Each number is 128 + 24 x the weight over its row's rms, rounded and kept within 0 to 255. Layers, rows and columns count from 0. Numbers have three digits each. The size before them is the row's rms in percent of the matrix's.

# layer 3 MLP down (transposed), 1344x512, rms 0.029, rows 1151-1187, columns 0-127
104:144139124151138193140125108167145088123112130106147106141122105131117124125142116143119143130124106123182062143153138136156127128166127133154136121151160120118151170118156139118124146109124140138135128084143138148132129120103176164120108169117086071108167129127134182127152136159114114143111094112081115137152127145097133129106154110153133132156148101142138120085100123146138095112086
095:135110162125105160135100123146157137141131150158112108116130163133141096134167117078133158102137135113132116113177125139115110153141134126132144120123119164132115131103125152159085157122140131125105106100104128129115118141141129126155132146124115136129124103136153134139111101113165092093116140152079140142107145148095170153128118240156166100146149125133112098116135108115134151127134
112:106121063134091156171090126133112116144134149138137112124087098092112098141098163148134131148139109119105147101127151116085158153119122120139124186120135131132136114151106122128126109081126142127140125161126109175108130157116138143107114154136125150141107136101185136087189116145134171151084126118108151081140151124094103158159119196149140146152152126115132131100112104150120134141151
090:143122089122135127142104106115129123117138112127141093151100147108116139107120099102119080093104117150114091153158149157143122117178109148131144175152087121117120102104152116145151134105154104116144161169130122127145141123130131110160120120091118130142111104096111155057109131126128152098105137114148151094111129145136140168117095096142138141119110116118153137161096127103132097102129
098:130136111134201145134104095156100157136113139132101137116147166114115150125129115044170111143113175149100102129160118128111103118122099133144163142104192118114116144166121122157136162146108139104151160163102124132148128100134118123162135101102156125120145125145123137141107139149160148141119148116091157135149130118126123125136138129090161134128143111133143129111138141098121139119116
105:097120119133094129121131151146130156093162110082117160092127122125078140134117107117105141150117143167097152165153136088150138125137152101173100120107149137125112104112137125108099135128119076085164134120112127168129114112117154125138116072129135121148119144130147124125125132076100130143110168101126138120138123114119117147138153201127091109089113107124127117090101139070128134177136
089:133120135132109088144110127133130158137138108158121135133089132151136126189133140179156117129159112178090136122122126139118061093131119102134113150104098143129133152144132102099123133148138091166140151162091137174141144111110131138086135117113108175101122102172135162108135137143147102120169116130097124101121108133117116126171114135141115161123117127154159142132160109140159126144122
097:118097137147117127107143105122112128151097123153080106122131129135156121116154127147111136115141084126158104136138154124148178120158150100137060126140101148132106144112107109117125141140163157149109153116123134114135127170145127166148062149090167119153106120152122143109105109109124172153112151121131117075138135114165122133105149195127119107178160114162142114130148108099109139117120
099:152144128152081154153140100136124189161126098119090115092158094098099120151129118093106079134149144097127129138125140119118113134125133136138136114121113098143143121123096151139141136138156113096129138119112117129127129134117111147128153142123182184141105113105072134128145163109101142113088115107132120105149115136111113172114167209108099140141132096148141139160136112162118153129160
080:158135114125101125102118079139110126093158158124104139185117141120143128148136153137130116106105139118131101120120116157111116090108114132114124133101130128107171120138152130088145135100121117139110096124114140154120145141141147157142094144124090141118090088134121209118106134154110110144117153149122133087090159111127147112131139119134121147135138109132131151101127131144121153115074
115:127088139139135125125173153116104129136101122104143125144156142130150111137100113114116160126113134131160159135132128126129090100135123098124117093109145159141133103119094068135127139141135089109154136131176159124152084146149148138146109112119168131137180107108107165131128107084113134142144141107104156158167127152093119108120108116102141113119128122174124117093111169124133106146172
098:135143120131124155106118132105119114113155140123125132114130103095132130163088127127085150147129164117123137169143122182133132135130137102096087109104156143108108163109108153085117112135144115118140126152120109127156141137136114149125119123157094118121141144150159126140138122096106126140128084112141093093152113106126069159113134140113134116116167117113139157125132145118147151133149
096:163098166172156143107092153155128151148119140128142122144129124136142125113134145135109124105115186140159115109128086145123101115136140136148141101114112192132101149135126122124118163149143156142102145122149140136136175106120109137180133156176131126093138117109136126133159114142149140051138155104125129135117162135119111109156130124079155120112181116139116102119126109120163116096124
097:088111116136089110111130103127109100100094124118154096096201131114075130144105123115147166134162153139140106131099171115185137146142096115116086122174122132164165100104122154172120101118125207115117102101116148129117096117115144191148112115115138148161154089127147105095150160113130156135147149102120154087146132127125133142121133117117138111138101098126108109144108184110133111112160
102:113128162142134052107088171121130119082138131133102149120142140123104162118119147126109090136163106087141120114097122131116180212151112117122092153158129136155131181147146080121147115183112134148136113104121123116101126145159101135129126132095107109126070111094097120137123144129149148123113133161124125124120123104111133117144122180132131115151146132097121153180127131111106137110117
104:100145158128085131131113096120155126102085089098121145136127139138051125174118097106148090150104104111089130127159181140172163156127127131096130115135153118108109120142136090137087113113100119138122122137104138115091139098142129132145105103139110137126115095124135107132132186120134121127106114100145132104108118148121124123114137137140115126092111156104163146129133118129146177156113
098:167141099169129121118115119130120160161156143089147159136127092124182140104153158115080124129112123111111138140134088130089149111105153125127186123186169195136133165145181136119145117117094095121160117123155146110116122125108184133139143148126122112088137125124140109140106108108140094110166137122093154165138138142134135132101113097122105116142154121141127115117136126158088154129144
098:154108122123143163132150066138117092080130125079152137067148131132125107128168143124111096143117151068156156127106095109079129124083058135124123148132119123136124159166139136140098129142140159103126113118109141097101135128154092158130110114128091148095154144132166123108149125119113164091118124099139071127145127167153156123131101171161140145099139100116115108103127161107121110172123
104:128131112112111137156162148102140095137142144109122096144084125151141133145112143162096133130138106138116144113114208176107148113136156130142125110125109100110137152129150107120163117101163124097137090115115093129143125137115152106151126115107145130127147079103148150089122129103134099094124123121118133139154142138129083103113108051176122141116104156083116134097142110151130106136111
096:135115086119135144111109136148114120071127153133180145182172142154099111164105172155139156129145122144132105157137090131169123149099102132147149147128110120130175135133084119092163161134139147122149130184113184136102091113146142141133104111130135165159140121166074112121131145171111112129099154140117121125132113116146128136126113112149080130176119119161138124154138107146108131125150
090:138162105145156127154117099173133123140094150116164171171148130159104147130122106130117137151096088149110132128148142161173137174122172163108124117087153113150132110115129100156100092105127168121119113101159084112107114086117151152150113163129128118119134134142074122093150133122108137126106180091081143121159101096102121147078130090132086127116124143138136137106112119109108099159152
088:151068115150153140114090139101140138137125131153115099153125085124145123121136118076097088128120129114144159134138129133114090090133092096118118107119145124123128147100146128107124113112135161108138107143139129105115153102134123142147118111155087147097108142125141144129110091114138162116156138129110133173099141140131126155112119156091139114167095120143122144109152110148120127110089
095:108117104131169150165147145149150119111059102131150155177150151141080097146155099106156144161114145123139106093115124106171105179146088141086115127115100090116181127149120135145111129149134135133106129146109149099098101142105115133108096142159094085120095078114133103138125146142139125116136101156160116123122109139098103131102132074144153146162143137119188151140139155169148178133127
098:122135115108119145105086109086087109114105164121071091150122175100108103100093078126137122149134114085117142159126105121128126126123101095131147177145136115137129111130127126091121133138132138101132120148100151148108165142112144166066141132122083106132127091103131164103150105089088086125113112107108088090114092131151141124141109189091115111156134155118143161117103094150192127130175
118:165119138135125150165111117147123151115141094103101124135131107120108113126161157119167140143146158121144145127115102163139108069110135096111130101148139119135140106148128137097136138107145148127127116124120119154105143122172137154139149128138137107156116133133174129120100084108093119110124160103116173159129113115094194127126162163149164115115133087125130116115126182120141107145129
092:130074115090112107139136152143117157149124127081157109149142108115095152155108158162086118154112136094140104146130117154145147113100075166093110138114099137173087109179127147160108145086140127112099139159151120160148140105150132139065125109120111116102125155096092123152152153179178113126096160130115143119099116118133150143110133111144156140127102111105153123139163138081128091113106
085:119148118101146092084120144161183138122138130140110128146144089098166134128065120143111132133114110151111137144107138139123086120122142158133149094054115118144120106127097168151106148111139104095140127162136127168110096103101118128146127095064148157102141137131144139149110150141157110116136108156148097114142108121098116161128140174132125137123133141160122189090112111162130141154152
101:122141097137139126098142160166137104071106150119087158114101096137114147123159093117161110136114102144151185120132114153131131116110132115124128127147114119123146151091143142109129161120158107140142154133158134127182121135110147110157119126154117160152154106141101101130146115147117153146140093136142154115111111145115133095098124123122124152091116147121103096079154143169104176111095
090:142081144112135156117136120134099141116100112115097152147125121128146177131095162141128116136106130133104083107108142171113112146127153128170134143143116135104108140122096118133119150120152179178115152152136118148138150115145171105173136152150131142164115107133092139132134126130125154123142152131132131140135141121143144132127144174113098153094117119142148138136133118123108162121130
100:120128097153150129141121133089117106117153143131092126150155157165144141171150143174150128140101122150133107120112126146153102139114121107158162109111115118136163127130129097131161098084109097077138155098195158132107083108158166132112124099146123176138182134120138171104109133147145144133152110156144135147142169129152138174149135066123129162114106092152137127109162116174146148152118
105:115155163155114101077134144106143145134124134104106105148108133121132122125147098126154117117123097138113135149161126117116132154138131138126148118144145117122120115118151102133134107102135125084145155155192127133095096142111112161123081124097096131113118140134107109111137139120147115141085127129162139111138103141157128180118176168109108187093106151140165129139147108117084149150135
092:106078150107156130114142140084127113150148115099106149174112134123123118117140146150145133128136119124113091120160116099155156109098120111138103135112128117145112099133129139096108097143101126171133127104173131118118089147102181138136139143130133116137116125140144133114142153119129118104121097149111155134123107151137120070104123103152082146112153147097123134111139146137104096158115
103:173111132101132190149113109157123128096158117093103149147120118078131103115138130089133072146118131119138120113148167122148151129143167131121130164114147140099143125116114135089166130163134067138124108101134114108131126167128098150165138123149148093136148107154103132111103123153132103125125114098105162125176131160108121138111105121112126143135112116142127123158147092122112130140110
099:118101107125127121093124134159144163158147143106101121178136144143129115110101151116117136132131121128153136156118087123133140113108155162118119140108138149135128098099071129084130115114080116107120142100131131118094132145122109100140110120110111123112126137130128163108115172169121120163135152146135144133147139118139123148144086138124098165132175168110129122091124109084170157103094
100:134180102161147132103141103097123127129134114113124083119113120153152143117115094085143141109143152113163136149112155139095128124147139143153145146149133121103131163107135130137150167099105150150126115107123124197145101113186114120118139143134129116074165143109165071130092119172129120123178099091106147125155120078153146157125073132118138124138125144091101121118146104176133145144144
095:184099121173144182145112086109130111137102121198139101133162160101124113162140107151113137119139167126119148139146120088103097181136117149135101126159138127145128151112145123110119103117123113127112097157105122133095131171146064136127132118136124154115110147073167121175128123164153115121115126125137084072128178169124140117150155080098073105136122109167092127157114113128123118102129
107:134144111114141145111143138103129122145149117106136143155140155152142114151132087130133150141130127150120131154152139116115126154131087196123129139138125134096148106127122144107117103123109150117120142129115092106106119143112122143152127125133134148127126134112085135101154136130162148156155124096123109137141109154131113123194105126101145140097148121144103160144134105150143138082119
# layer 3 MLP gate, 1344x512, rms 0.0309, rows 1152-1187, columns 0-127
097:143150111138158118126162093115082128129118082161146144126103141146093145125110148153149113126144098134115089132114120182135142118117133118101137145159154096129146105160113165143155149112104111113095103165156114130108178158121155101104159106127110094131113185107079132138153134118146098109134117114098152133111103139103146139133116162167096163121114123137188097129123142102145099136088
127:173138158127168110081148103114144089091130124110132163108150132170138120126147122106145160114134123148144119131128113144157102113147156137146107084116139174141142092098181122109139163175121129144160154080139108116125142121100125120129114086116147091141146103149084121127129125149174112127153154121162118145127141150100112112132105101130083110119145113140106104156116147133127130103105
085:133135143117114146145110127140132151128128088119131122173152133126124142146111093114114071165086115111109116151138166136145093129129133102113126128131104113182107121145118113145133151111098206101166101078110155174166148092131141162140099125129154123141089167108108166097119154109114136113157175129144131117133140118128148125077103135120114138149125100144138113165078191089054175129109
091:140142165139151094110082119144106129156087132109112129132136121162104107138112076088138141135133127147129098124157089101150134127104137153102181147166134099095132144108111116134130110092150138167092142188158163143178137134120093131118172100134113179123125117102124163141127116137147148119133099127101112134118110131100186156116137133098149169119149109117139132163145126129133098144103
108:131083094141183164122125142153154156160109162148148106155139112085153113110145137145113114121119113133133116147099151136137110121121115120083153147140112131184149119111075132115149139109144107172142138107168108136104134135133143160134142182153155190143095117136125154106124128161131124120116129098131121135141143146126119135143130114107096126143176117124122119111166127117155153086129
089:149183118094097145156148089146158165109138119162122155128155112137103114120141122084125118110097153144104154094127139088155166132135102133111153097070120108111185129149107183108139152136143125129119106096148142125125142121128162130129085147093114167124125144121122131160151130091109151130090135109132130138084116147141147116098158139134152145145168123096120148132129146129163127114167
095:099157138119117116106199162117180122107109149082150125166154141126139124154078144107128120142138109170103164140102162138120140082120141118109124115136100129134123137111113121092135110066117164149182098153088079123132133114160149118098148084142135107133123122116138092102127168127106141130135171121126127112138129111126133150109116066129189111125114117121143169142162133132114077116169
096:128096109120117109120129091098145070104113142136131120147144116171104079115151127118115118137154143125149101148115130123112167116114130122128087118143087108108108133185099137140127141134103131148116128093130114160101127150143127119140133170102145115136166109118113165125136136076147117116157166166098127131163133118142146196117107094138080098119133130117129161130174120120074082077116
076:147118133122150139135182118112106110101119144138150135086160141133118146129120138156121123182136136137137123116135122110141111097150142128118080142115116136125109135148118167146121116090093114119146138108148073190170127085111170130126115130127174162174136156122124120191125127110107160119110119124111110139114125146121056108091108123141143177114123119132143143079161099100118150137112
117:153130116129152141132166136175184098090151148136091109102158095138154115135136111099139115155132109123138113110121099133136117171148142151108153114105124134125086109098139123129175110130153152123150142103171142124150137132144161177153107137101159153112137088161157206093125119118131168116099116139094097140133114121133111121166116082077123115157179123091116147115107121127122129093108
101:135094146104151112156158127101136137131112080113139131145162154113122147154129125114139104124153157113153161121086152127107136148116095119128102114122127094157150138143181095162160185124161149117103148134138103159115133175120131131138123131112129139086154149102158154144109088145099123114148097161075108131078177152150104095163101103092141134151121140117153150130157121142083120154120
099:089141108103103136131148089106128120112185119100140139142154093141134151113124143117098093172145086165126111167155174125120151122133141191112123135112108118169130089085158116136135147164084117157168112057126131163151102139166166105088143115123125164155112090060092125115114166133114133168115125108162111134111109139144133125099081127192119132098103159109141153098139148151111140129126
098:129109085176132129096112125130135101126103132116148156135177111144149118191111164110104133139127124145139151151124167120146129158130117130115101115107082159158130121093124148125126093160120131119125117160131178116078126116113125124095143125111120100145150133171141167102126145114126126141147140134152109061145126131119127132107096127137126112141131107105077092167145128160159137080122
099:114122146156098144125155119139133143144132152094160105161089132099139129124133128134116146182114155155139158163094111123109138141130141093141142147183150104139134121118153127151110121084054149144153104128131116160187155103119125113113121120084141140102111168142165126135110154145114186138162150163151084098122118196144142143101111084154152134113149125082128141163148179134090135054131
105:118159125104115128085098096119143119110090082112140124105119130130078144161131093129133116132114108154107123165144175141140167144134134110121118119125121115151139136132115069124119114084110148145101131111097157119107144110120096182122097098112117144119093127122129104136147173119126129101115117092128127113093096149128090155105139140125124140117105115088140119139136063096158132132152
097:143157119103140152153145084116079088139104138105154157097138146140123154161166107120162117122162134124125120162141168118097133167112116089114127124140107110135090152119117160127128111160089114112133145122127123192176167118140106125150155150156120090149145143115140114123112133117112166117118115108123144135119120156131157132159165110146113113137140125139153163120133137158150123109095
099:105133173097139095125159132141104154125105138124109108136175132127109124124129104122123104117126110087167138145114103126118132174147115136108143144147144128113129120120127108133105117151109138139102097142118162120129145139129119145159147102118098125121110139160110118104131123123136129138112149147108100120133125114148095126102123147164141154114137158109112123135102137117145142125133
102:091090119088134124144123115118116114113067135088138096124129082139092146111125125148099129141150101112176144123098125103167095127120162179130117117147129168169088128156098130105072108142095146155143120102093114126105125132125121122096116157122144104125084142121186123125146117168141114142132135146144123135170159098137106157121059115150135129129105119128121105160111162100119163080112
096:103143137130112089150129154158145144122127138108143123116150176159133121112114155166124124110094132103155118127161157161166127134103115124131141104118128124175126103115104139173116143151126143104132096149106157125115135125164107138104086113089131159092112151122160102126154135175118143137133179132146118129107119118109138158069141105117104136105147106125136155134108141155127153091130
100:109167161129117133090142145139162104116161148124092108112090120109144135116121176134161100133140134129121115133123130130104175115184126124161149130133148174094127122127120130139166138148142085174150150138113143149124137155131131146103133118162142177138121130105157155136127134136148100140111083160168130152126174124145152118139137167158184159138165122118133121126152142119182151102150
088:140177107126118151162165084132120099118149121118113114084141115134091117117113141110119182089136114144121148125145139110124091169124150161165091135115142086151118142121130115114137148146152121106160186111096169160152125123131143158133102173152145132161149130093150140113162138127103146170121137129147137151131116088128151124129166110164115121115124117061110090108122134156125149135135
095:127079110128140105163187126145118118133089140159189145163125134155088101141120123102108181127175094109136083117123114106126127116119135150093106144182128102123166094157127126130127144145100142161153113082087105115136170150165150113150124176146131084175140133116124143141160136153115112116152152152153092166124126148099129099113127103147120129124144084110108149106116141131123118149104
099:123127131161104121123128132148102113136096155124141162119111125143104121126164149128110158114105149146118085148132154146090136145096104153158189099149104108107148144144116114128131108126120113106139126148137158149129120101164135098105136131098134173097101116146150144119120145130142149095150145078164154157087115104143227146149133119157133111131141113147099094138135147161128122118177
141:107115086132127141126150095121126144113136167148145143087154155140133121094122159151121083118154080102129119162086169154144118161146134144189114136095127116139108139099107071108125101141108090098135099129113140151148109137104171105125111089162155143170128135113103141121107138084125122144115114140111101119138133103150040115134097132098129107125157164105127143143153115117183101134121
093:135117109130165097115122149146121167134105152089146153119101124121150180134149130121118101110107114082158155141147134120133126094119106084113124146138153150089146100127137122136118114106125120150154093141152137069144104100109145183112150133171149111123154134128106112094121176130095146146110151108133106127138161137145131172091112140141178068142091145130148123138113096103156139138132
089:129175105137164111119128101161144156136147127115131113096147159093153092106084112096157130101119103124133123124095121093126106144118125149112140090126110137129151120096056156116108180135138110110135160130141174104146105125122122120167148113103158094108116131147129123118098088097097126120158135137149139158122080124132137131148103121113116113118147174118104192139106131163179127127135
096:144115108107145124147151109115108146130124112132152111133184161196122146121110152119167158155160127083140166154102122174084137116104124116120125117178100136083116125139172155113123131159100141088123079148119149160141135133141103131146177113136114092106155118127138105110146109112131112122129119121122159142137182143060145134137134094113118135157169105137105079121093164150093096124142
091:130121114103155121131097127161105122171140103154098138160105105112166096129118110123141146111122083130119146106089112088124167171176127143147136142124136142127134090105091142084098135055131127141141118096111133122085169115148074141126133126095129150141068118184134113124136124118189086140127119131126127164151116145127154170107112150152118123124151142143159105136085123102101151100125
096:127117140144103117125089111133154136111083115093124139090121137130107177122138150109111144126155142122127121142124113118139120096080131119109177132108127112124146114104168177137116154152128156188104142111119100136124153092140109108109126129119136138113115155103105129106104102147106131113127127073161140129122085117093140113114127148148154105164152184085132150136105117142184102095111
104:153120115139133120119105106133150103137123142151100126105164121093157108152103114098165103161145123095136163155118146127114092137112181113142116104138124116165118137113135103093150131132129128158136084095134125143105133094126132156140114105168116118153122115092146106125153087124141152147131102155106114113117124153107130130143133175059102114134140148117137141143150118158104133135107
091:132138089128147168122122126128150118123146146135161102125148105107093123129172143108119124135120180132185096140127112109134157143145128103098131140132138127128144102123085111131126102107154136194154101124126143115111097147135179149095127115151127166151091102128156125133099135163117080124075122113163100122145167102121097137103138099143107118126140124082134140119114139131148142093160
109:127121109091145116124154157139117154128114127157154139126105120190157124142118096116166147109170123116098076129105082116147093139104112148144126162114095136170131128128118105139115119126132173068152094154097131104110172131105137118119132101127129106166119148133155143136175131129077139109108140119129078145086148123173104097120098126134105155104109079137103150114096169125131147154157
101:167108135144167165134156123141126117110150160103152140117139103089140116132141121118105130183129131109104174110113136095179145156159120131115099140113117147121106190138089124108130112143120121142135153134116139099125121117111159116137141148116117146076085091167089135131103089141126119168139148121182147133116121141143144105105103108113117136149128166100121144165122137135144133099145
100:116103122103135115162133127147123142122061194088118148128091094130099136131152176170089099152117182116081106072115136099153105084117172115105129160110144135173133133145126136106102135124107115106119193133140111143103144143162143139128131113139138132105142119153144172103106139140068088114110110138127102160127119143127194115149137161145145113167145123140132159174127132091145155121119
096:193098121125140156113092143118121125099140142127094124141113151132152130166137117136129120163145146082147118108167161112168143140116139116128130132159120103151145123103120120099122113146100116161128118112083116144119153162115116166131137127106140112140099103054166160135130126169149119114135118105142099171161148096150142158106118106130093111111107090055141097138150137109113104127157
103:135111113100115129077082137130117141117181133163177115086142091142128110188106169127135108133145180107089116118140122130168136172125138135128104100122168128213134130132111110108142126129103109147137117111116122114082100137101159093128117117113128118130120134148128121126160063125100122176038133145099093146088153144103144112146097102123100107127140119114107154138131123120096114142117
# layer 3 MLP up, 1344x512, rms 0.0302, rows 1152-1187, columns 0-127
098:133138090107109134107151116102166130131140100133144127139143119171110147146080175135139099136123097121127135171095099127130108125098120132088141143126148080172138134154105101102178126108130132101126172121146135167143159125161141141123108108136155107127117151096108122080141158126097136165097145115132109123141109119127087152146106124115107142130126118132149146177130135147141094148104
128:117122088135111153184067141118101133143148138139134107128107113118097125144077171144137141137139108112090140131148148136104157144101119118134113181166107122099148116191136137134119124084098103109100143142119126159161109130094154139104115169162126164147110154114171109113146123102121157173085106134064148113149141110118113159151117156165156155135135137110126126108113104144136119121141
091:116120110109146132119102133099115165135101103124162136097128075095168122175143119100131158118133148118138106108171118174140102159171074087180124120127092111142142120138178162106139124141123107116140099083141101107115084132117099087143118134103094100135134115104150099182098141112149151115155153079166125168114125162112099126142146112129168144166098098097123110116092146119102131177113
097:112102110143118136087127116091136167118134177098133058110149076169111099141132190102092168170143157131129133164088141145125125121106117139117106105108146166169135131125100147101154122129149140146165140129082156085123144126118077134138097130137153142089103126097126161077127124112084134099121134197142123120126151114113126109094102133162094125143127136110073138116123119154121139122124
109:155141108164142119127110143121136119140112119101134181108147136089113113141130132152097143140096111116109127143116109092142135103155137122118120136098101166145125156114099158145124129118129092154066109117128117123110126135128113142113132127160139116164106171111157157127131173116138137143065145133130144131118119114136149148113151163111102137112107106149125147097144138087204122127126
088:141135123151160136096106159149130114186133117096161112103125155154170161117161129120137112110126095153108131179131169176110104044110132145104158162103167151159123114145137146108130140120121134120110179134146090110121091111147131142133131169140161152116110140161114147117093140127171133119162141109134095112149079125100096120126126130079128113154111164157109140091144128112164141107123
089:138125102109125160135127121115095103163118155158097120108143130150155097118108163143133119134106132121148111141111135105119126142148147134145103138153079148107149128139099108148130120168102185096114182118134170128146145115129114183176095163083175180112107102134120139113108072118158156132098119132178094117136106119133111142123156162139101103163156146112122107110145120136133172119094
097:178096082112146155131139136153077112107153099143145116107170120117081112141125176094153093155114112105128113112119155115140089140094139112134115150053111099105119142082127137131150115131138115108108164077074123137155121128148083130133111083123150097157161129082119138095144136094114147106111114126140131120137093093099129138133108145145106149102169136112189137143131117094156139136098
078:126121081117167104141136142129149150134109110147138125116169126152172136135135124153134135114132128164104110092159146104151125138125095107120136122112128150127117135166136124127120112143185079117132158122165132097127117163130128111139147147110108154108129130119135147134190141125160142126150138154112108161154129164140130075118090121113126123122133095059119155139156116135101149152138
118:155090132151103114160120132127109086157126108107140124100156135112150138129126113168127143145115141145127158103137130116115112088120128088136090109125132137132159069131128136117117136131125109140172115096147104120139126159099121120114125116129156073220176132099127116125168132128131108135166142142151129157142132108124070103105089134170127135091120093164124122118111173125107102182130
099:120117113121121152093136133140102077101108155143113136101125100127165095139106115093074160168123127122131133148118110140132128126106163150130078116115141148085096115137105130100114140181095104117136112125088101134169135110163106118114103129141155151155150100160116109118174127119150126141117080132186143100193079099099104149105110126146118103088153146142106130143132145111151120161124
095:149094089175141115122085135112093145137152116143146158146133103074143105130149121103127103148129175140133119130103142144129137118157127165131172112092172142138132132110109158157113122113127120133108101108166137150096135163138130078110160138101110160120119105137076146135133097105121110136136114088110131124110119116133228116095137158133120125127120105114147110118142114136133152107089
095:150126155155096112115125138099111090103111131118175156093123120143070105152128168154159176098110138123151119131158161153124129151058144096117094132144080128179163063123100115130118083138127188128112110126113181108126122094138119130129159125143146169157108121110124146136181165087122131099135151135128130091131123126110104114092136116123156109098119129147120112139124140130137106156133
099:123154116114148082128087138127122142098162192125111118154142166164146133165132175104138092116154110111166121136088146132097155168088112163127092133159100141122156163094117089107115131173107115122131126099119113123113128119158145138107117149144114152137142140151140130130070116085114141144114133166091109112134102111116123133125132149107159094148119140062137142191083134128144152083140
109:137137144130143141098144137149158103080098144097139105145137180126148122185140134109110128168146123166122146153108164127125162136138129098138117134125095156120087133092128111100109135101163111114102152150153163094134154132133106171118135104128119156137095108165158105098102143119131169109126140099134088119123126163116070103121133093124128156160139150126110157142122113152142108074118
099:144112158179146137111108121149125150187139141141149147152122134147160141154097121101111143125116131122099143124118090172155137086104146154097157116112156158122143110156143151100130118093134119163124138111116115110118126171133185093124140155127142129077117123147152122149127088152129103106131164129135101140141131120151134125098145096125117149167117157101125140112147112127097163092117
098:141112125100149106142115166152123125137140121105139158103142098068155147150180146171151107158124108099127131098130118135140126100122113109160133149118112136151153167141147108124102147147136119127157131160143129102106138127139092116133126109132153128088161164153103141157121137109096119094145120093138139107168119153130201136125113159125133115136113094143097092183128137133149111180122
102:099162133138078135142124175140178069155127142142140104136100146177145124123090117146117133158144170159110118093088166137103168084111158136139086102128118091112124139146125130114138103144109142118172110109109099119141146153124182102144118139138142103127142082091148168116115161115130144089105150134113116133117152131138123096082136119138118143144128092096128120119124126159099125128076
096:153081093121160102148139128130070105126084084144156156144142152130093174154128115158153159115151171138116140125147082136137105103125124142150174114143107134130129133126154151092164140167162126086113154130125158147133072107132106112130125122096122167108148135128156138130163106157118131104184105134150137159109097125137153127164076132099136111214135123101151128132115149142122118131133
101:138133076180100108175145125104105134125136090140117103142144166112170116139087161135136119128151120162152169149155139113125096097112111109132093124129115125095108118150130178094133161138105089149132137144127137123178119148135127105120128149156160123144129135118197131171117083116135127129155144117097122132149131157129160077098144133137121155146097111126117167141111113193123166131092
090:143155070134172135131114122137138118126149140126106120113169140143103106134097170114128081117130118125108146162075138166145088111125110126153123122146129123096103150119165161165123112163128089136143197135131126153127132127141115121158091139106138144116160137164119134139133090120155123108147142115142091185140171105132135131151133148128127122114138104135158141134159087148096118133108
094:090136136129137109124115166159108157144113105140151166159138174121146116120167118119113130130121138104140087112105077177141085181150160118085133087112173108124144134123134125148124124116139160125173106105146112135113120103134121109138109145174094069123069110100099131116126123191128122106093142139139118133145148133116114121110145127087144137165134102082149109118112140126067146129147
099:161140116149109148122180117109141118148084129120133101111130127130115153113114128085105119210127130089094127142143136099120115118081108144107152100139084090094155140147081131111105122128091110112087138103086132065119155128162166128090090134085135165166156112128111153109122165126081088168090121099104104163103127083137109130130136092177139109127134145133154109158100128125134158128158
126:152136123123120129142129127110121121174095111144125103134147127129116112110117118138139108156142105137189105158138164128179123109092147090121109109155134076157134113132079099123148143109120145152154075116116119153141179143176126170121095145097143035203120137165133156122153147131127074101142102131070132175127104116124178140111134143111107099130175112132141113149132115097157088163096
090:098136135088157069127150111126112135133118093133114093143122131106122165134092122059139100150134142100104093144128084136127113126095151062158106076124121108110156109150114125134112120155111108140138119108078093176112122125153113127114077156142158093139145134050169129137129139133166111168140147089080159181130116118112140162121154123176126104104118141120124165112117155125071155129118
086:107132144125174134083105079138152087105128152163101164111136167136121094137075142122131104122100118136113127129097154156126110096098093157120132114124117053161131137117133131143136138116113080097104099121118128092117131099130116144107115104090123149102121116128105126169110136146166127084108097081134156106124155118127138187128141148132114153120125171178137122100141127134162121065164
099:150115121133154152107130163132110132083096118112113192121142107135155117138123107129127087120119126168145147117141132103110139142095140152133114120140114141125139112109148137129141133168141119135152116165110156141194142115124186073156125122149144132126150090138135111086145094118121172165146101144157141139122116104147124122107128134124106142097102137129086094140139133158065183166085
093:129187132144158136129122134148134128120186123138100138130103122169143089142154095092108185148165139130116127133101098139092157180125121145163117115152125101094137141155166156116100099098130136111081125122118114141104123127151113147118153076120116158092127140145132131112131079131155101155131093140171096132125134150117119137118097129155114116138156163139120091106087100152132119082132
098:134168112152147131161161149127160115090148137116144120151116149138087092170137124133132115102095143129112104153123129123142124119075125167157144134104183160168143116152111107112137107114089130107140151108148134094166115156119139151156139121155105097100140116168126129136104090124116158092112103157135134123109124123159083118126131121126162151151141145120063131165129160117150085116094
105:126148141183143077100108137145155122135119124138093134137110139100101125139130110083164100117107131116106104146160129138120110163133140142126140102182149123137110102150157115141155119102126130144152117143127126131116135096157106151126122107137069127097111118120145092116114090103164115130094139157147119125105145165137119122112157167096122150111142137102159116143160121104091131100128
090:145112128126135141119142153102095106106114141137159127159170138092131162130097125100122113139140106117159115125149127132176131131073091096128084136176087124100151098146104117110115141143104159142147066132158123140125108142178172153125084134150131117138106141160132090103125140133128141125142129182116144148112134100126109156081132113119076130156133135131115087145116105122098114130165
108:160110112149113172137093122159145158124160105110109166101157125095129130137118137101077088156124149103120123119147188105136141161151145148131132126110146167119129152138126164122156118132135066168128152101137142166128094158118093150171135140133135126179149116164103123109083144152131091146136119120122173154170085149094104139149149126126137123140144136124174103200183078129135148141125
098:093130134098105131098085093122185120148146101099088118150139121130117114110140181134116149145138080120174150155098119110100127142076135154118138137109105106142127104108123146097118106113124122119168118130134127109117109166153108107132113115119159065151133137118092158127126141126108152122135139134173144121113161121122152146167116131161098116136133127129116075094121116129156178139097
099:134139130087081174137121138115116134109158100153140114154153087143108118141106108144132163106118097136155120114122100182147128172111111117102155112124134136095149113140072062149131132149164136140192100140099135132132086138099117093160144101148128124170095114130123116117133096136123151124134141131145084104129151126147052122102111120128146167127102141114132091132129107122168121126139
093:111134133181123129110103104144123187146113108153159108152106182083131180128118100083109130117130133118121125155145104106102098161135081120126145112176106140141095108140135136138126143135142115128120148133109154150114144124183090127105132138129138141062163120087123105141097142142134109132141115093125202119111124160109200121145182112099118116170107125100137088133134114136130136115150
101:113139120142148161186133133097169108150139125093063162170120132149148105108124083084120155139121118147143170140109130115095150147126116148110129124119132121081136170141127136117104137166159142131120184090138108137114169122127096133129163133130138134095128106090103135109122180124156164144160125115167148102149104108103110143173114129116131158124132122147147127140119094140139158115138